config = dict(
    positions='learned',
    lr=0.00463,
    lr_mult_o=1.17,
    warmup_steps=527,
    seq_len=256,
    dataset='wikipedia_en',
)
Each number is 200 + 30 x the weight over its row's rms, rounded and kept within 0 to 999. Layers, rows and columns count from 0. The size before them is the row's rms in percent of the matrix's.

# k: layer 3 attention key, 64x96, rms 0.158, rows 46-50, columns 0-95
# q: layer 3 attention query, 128x96, rms 0.166, rows 47-51,111-114, columns 0-95
k46,110,161,221,219,221,173,207,228,218,169,147,206,235,206,216,181,171,254,198,196,225,197,227,215,206,230,163,150,275,164,216,179,206,203,127,198,161,199,219,183,151,206,185,182,213,268,174,224,163,207,224,185,188,198,177,194,250,192,139,179,185,245,200,219,199,197,213,176,180,197,182,188,144,158,185,238,250,239,243,221,172,210,177,195,164,217,197,172,224,251,208,226,264,216,159,217,170
q47,092,175,217,244,239,200,158,232,239,171,186,240,191,179,237,196,175,217,224,191,165,192,196,124,154,194,213,218,188,267,176,178,183,170,219,197,189,220,227,153,191,250,229,194,171,207,177,194,185,213,187,206,180,168,184,151,137,175,172,220,280,192,200,227,237,239,174,204,164,193,204,217,233,228,280,178,192,197,175,191,189,231,172,207,180,213,193,141,199,231,158,195,229,218,205,183,258
q111,100,210,222,193,223,144,193,206,236,149,158,200,197,193,173,181,150,253,204,188,153,157,246,163,203,164,190,177,190,220,191,183,195,235,232,225,253,217,150,187,245,195,221,211,208,199,191,187,191,217,220,246,210,154,277,211,181,154,223,220,214,261,215,210,234,177,181,159,155,198,219,170,164,247,189,213,229,220,208,171,179,225,178,208,187,162,195,266,229,184,146,228,186,178,247,231,201
k47,093,156,177,159,198,252,211,207,164,183,251,169,170,221,188,178,180,186,202,207,205,258,140,219,228,180,202,222,209,188,241,214,167,229,196,265,212,188,188,188,241,188,189,146,188,206,201,163,178,217,189,237,215,176,146,157,245,225,151,182,154,225,205,187,180,207,167,248,201,199,180,173,205,236,162,189,214,218,155,221,249,223,196,272,222,213,172,201,199,164,245,260,196,195,173,255,190
q48,103,258,189,197,226,236,243,212,234,170,144,219,218,180,245,211,161,186,222,194,177,194,202,184,198,194,200,206,177,222,252,196,206,169,203,188,198,211,181,198,227,226,255,153,138,185,133,194,153,201,221,177,138,217,196,206,198,206,206,184,217,211,278,205,199,230,161,179,110,241,194,198,182,158,170,216,242,201,168,216,145,231,158,166,185,204,191,234,240,228,221,202,192,176,228,201,232
q112,085,235,223,205,227,213,222,209,210,179,221,221,194,221,194,200,165,213,223,262,213,246,222,174,173,183,188,174,174,181,220,222,246,227,169,181,161,215,190,137,110,156,167,210,203,226,187,202,164,172,187,217,182,155,187,187,177,213,203,213,240,220,190,197,247,183,196,238,263,172,257,184,199,207,248,198,221,226,261,191,218,155,175,157,185,234,254,192,150,200,219,175,212,269,223,220,199
k48,099,236,237,172,216,227,157,216,172,219,180,197,244,253,212,192,202,197,223,198,232,260,206,135,198,218,187,184,210,205,174,145,200,201,174,189,209,181,156,194,195,169,167,141,173,244,188,172,262,279,210,210,196,186,236,240,245,210,236,181,244,203,158,210,202,206,181,220,195,205,183,192,160,163,229,197,142,210,157,219,197,204,198,263,220,141,234,170,149,156,207,221,195,218,196,190,204
q49,140,165,172,176,169,215,214,212,178,238,252,195,220,177,216,170,182,207,169,209,220,202,201,267,220,212,179,207,224,167,235,235,189,241,194,152,220,177,215,232,198,158,227,214,235,190,237,188,198,227,164,178,167,190,172,195,144,221,228,219,160,224,190,146,153,228,250,192,193,222,183,190,235,195,147,215,184,269,216,187,207,238,271,137,231,171,156,234,200,180,232,164,163,207,243,210,214
q113,092,177,207,194,171,216,223,182,191,204,204,200,202,184,151,187,181,220,130,182,243,186,188,229,162,124,209,257,164,143,221,199,222,240,222,209,241,198,188,152,212,149,186,206,212,224,216,123,197,195,200,236,181,200,229,220,165,217,252,230,197,262,204,216,190,171,247,217,198,218,165,174,192,194,179,249,210,270,174,212,209,212,238,155,236,198,162,204,207,242,202,148,192,207,244,205,214
k49,107,267,196,176,194,215,173,209,269,194,234,211,199,170,214,171,199,216,235,178,198,171,189,223,188,210,205,204,208,180,285,194,201,196,220,167,196,177,221,200,206,238,199,77,188,180,161,180,239,223,195,171,156,228,203,218,173,190,233,198,195,211,208,181,212,200,200,225,201,234,206,195,191,205,237,230,218,234,189,174,167,224,205,84,208,141,216,183,182,168,234,166,202,226,228,191,202
q50,139,131,180,171,177,227,179,191,138,229,210,176,188,218,191,179,208,192,155,176,192,206,173,219,230,200,202,217,225,185,182,263,192,272,163,217,170,188,203,227,179,180,199,276,210,234,266,206,187,185,150,193,214,190,236,188,178,219,241,171,150,182,201,220,164,185,219,215,215,188,195,201,200,190,129,175,173,211,210,207,249,181,285,201,208,220,168,232,222,263,227,203,198,188,174,245,203
q114,080,160,208,157,249,228,218,168,133,199,179,190,203,193,144,161,232,218,155,201,157,195,182,246,181,167,206,200,226,193,197,237,163,234,225,205,208,197,193,265,228,159,224,265,236,201,249,225,178,210,207,163,264,149,245,179,207,210,228,170,182,221,204,231,167,228,200,258,165,226,186,154,179,220,156,216,168,196,201,161,246,204,251,196,214,211,177,194,205,191,233,189,179,180,200,188,225
k50,116,188,186,205,159,211,205,218,227,218,229,207,211,75,197,207,201,216,185,195,204,144,176,242,220,195,194,196,200,183,236,218,211,196,203,200,196,219,199,190,182,217,217,194,237,175,213,218,206,175,151,212,146,214,193,215,162,211,209,189,178,195,237,190,196,212,247,213,213,197,207,219,206,237,200,193,221,230,250,197,183,214,221,41,228,211,178,212,215,200,200,165,193,224,237,174,255
q51,087,260,213,235,186,190,158,213,196,156,197,148,163,217,176,189,153,173,145,196,195,214,206,235,171,205,219,192,155,203,193,182,122,231,208,274,214,196,225,163,264,209,175,180,221,191,189,204,176,170,171,234,226,217,237,211,216,224,161,217,241,220,215,156,217,200,181,174,187,224,249,236,240,223,177,210,188,174,216,169,248,195,156,200,204,177,253,238,167,174,200,165,229,158,212,156,211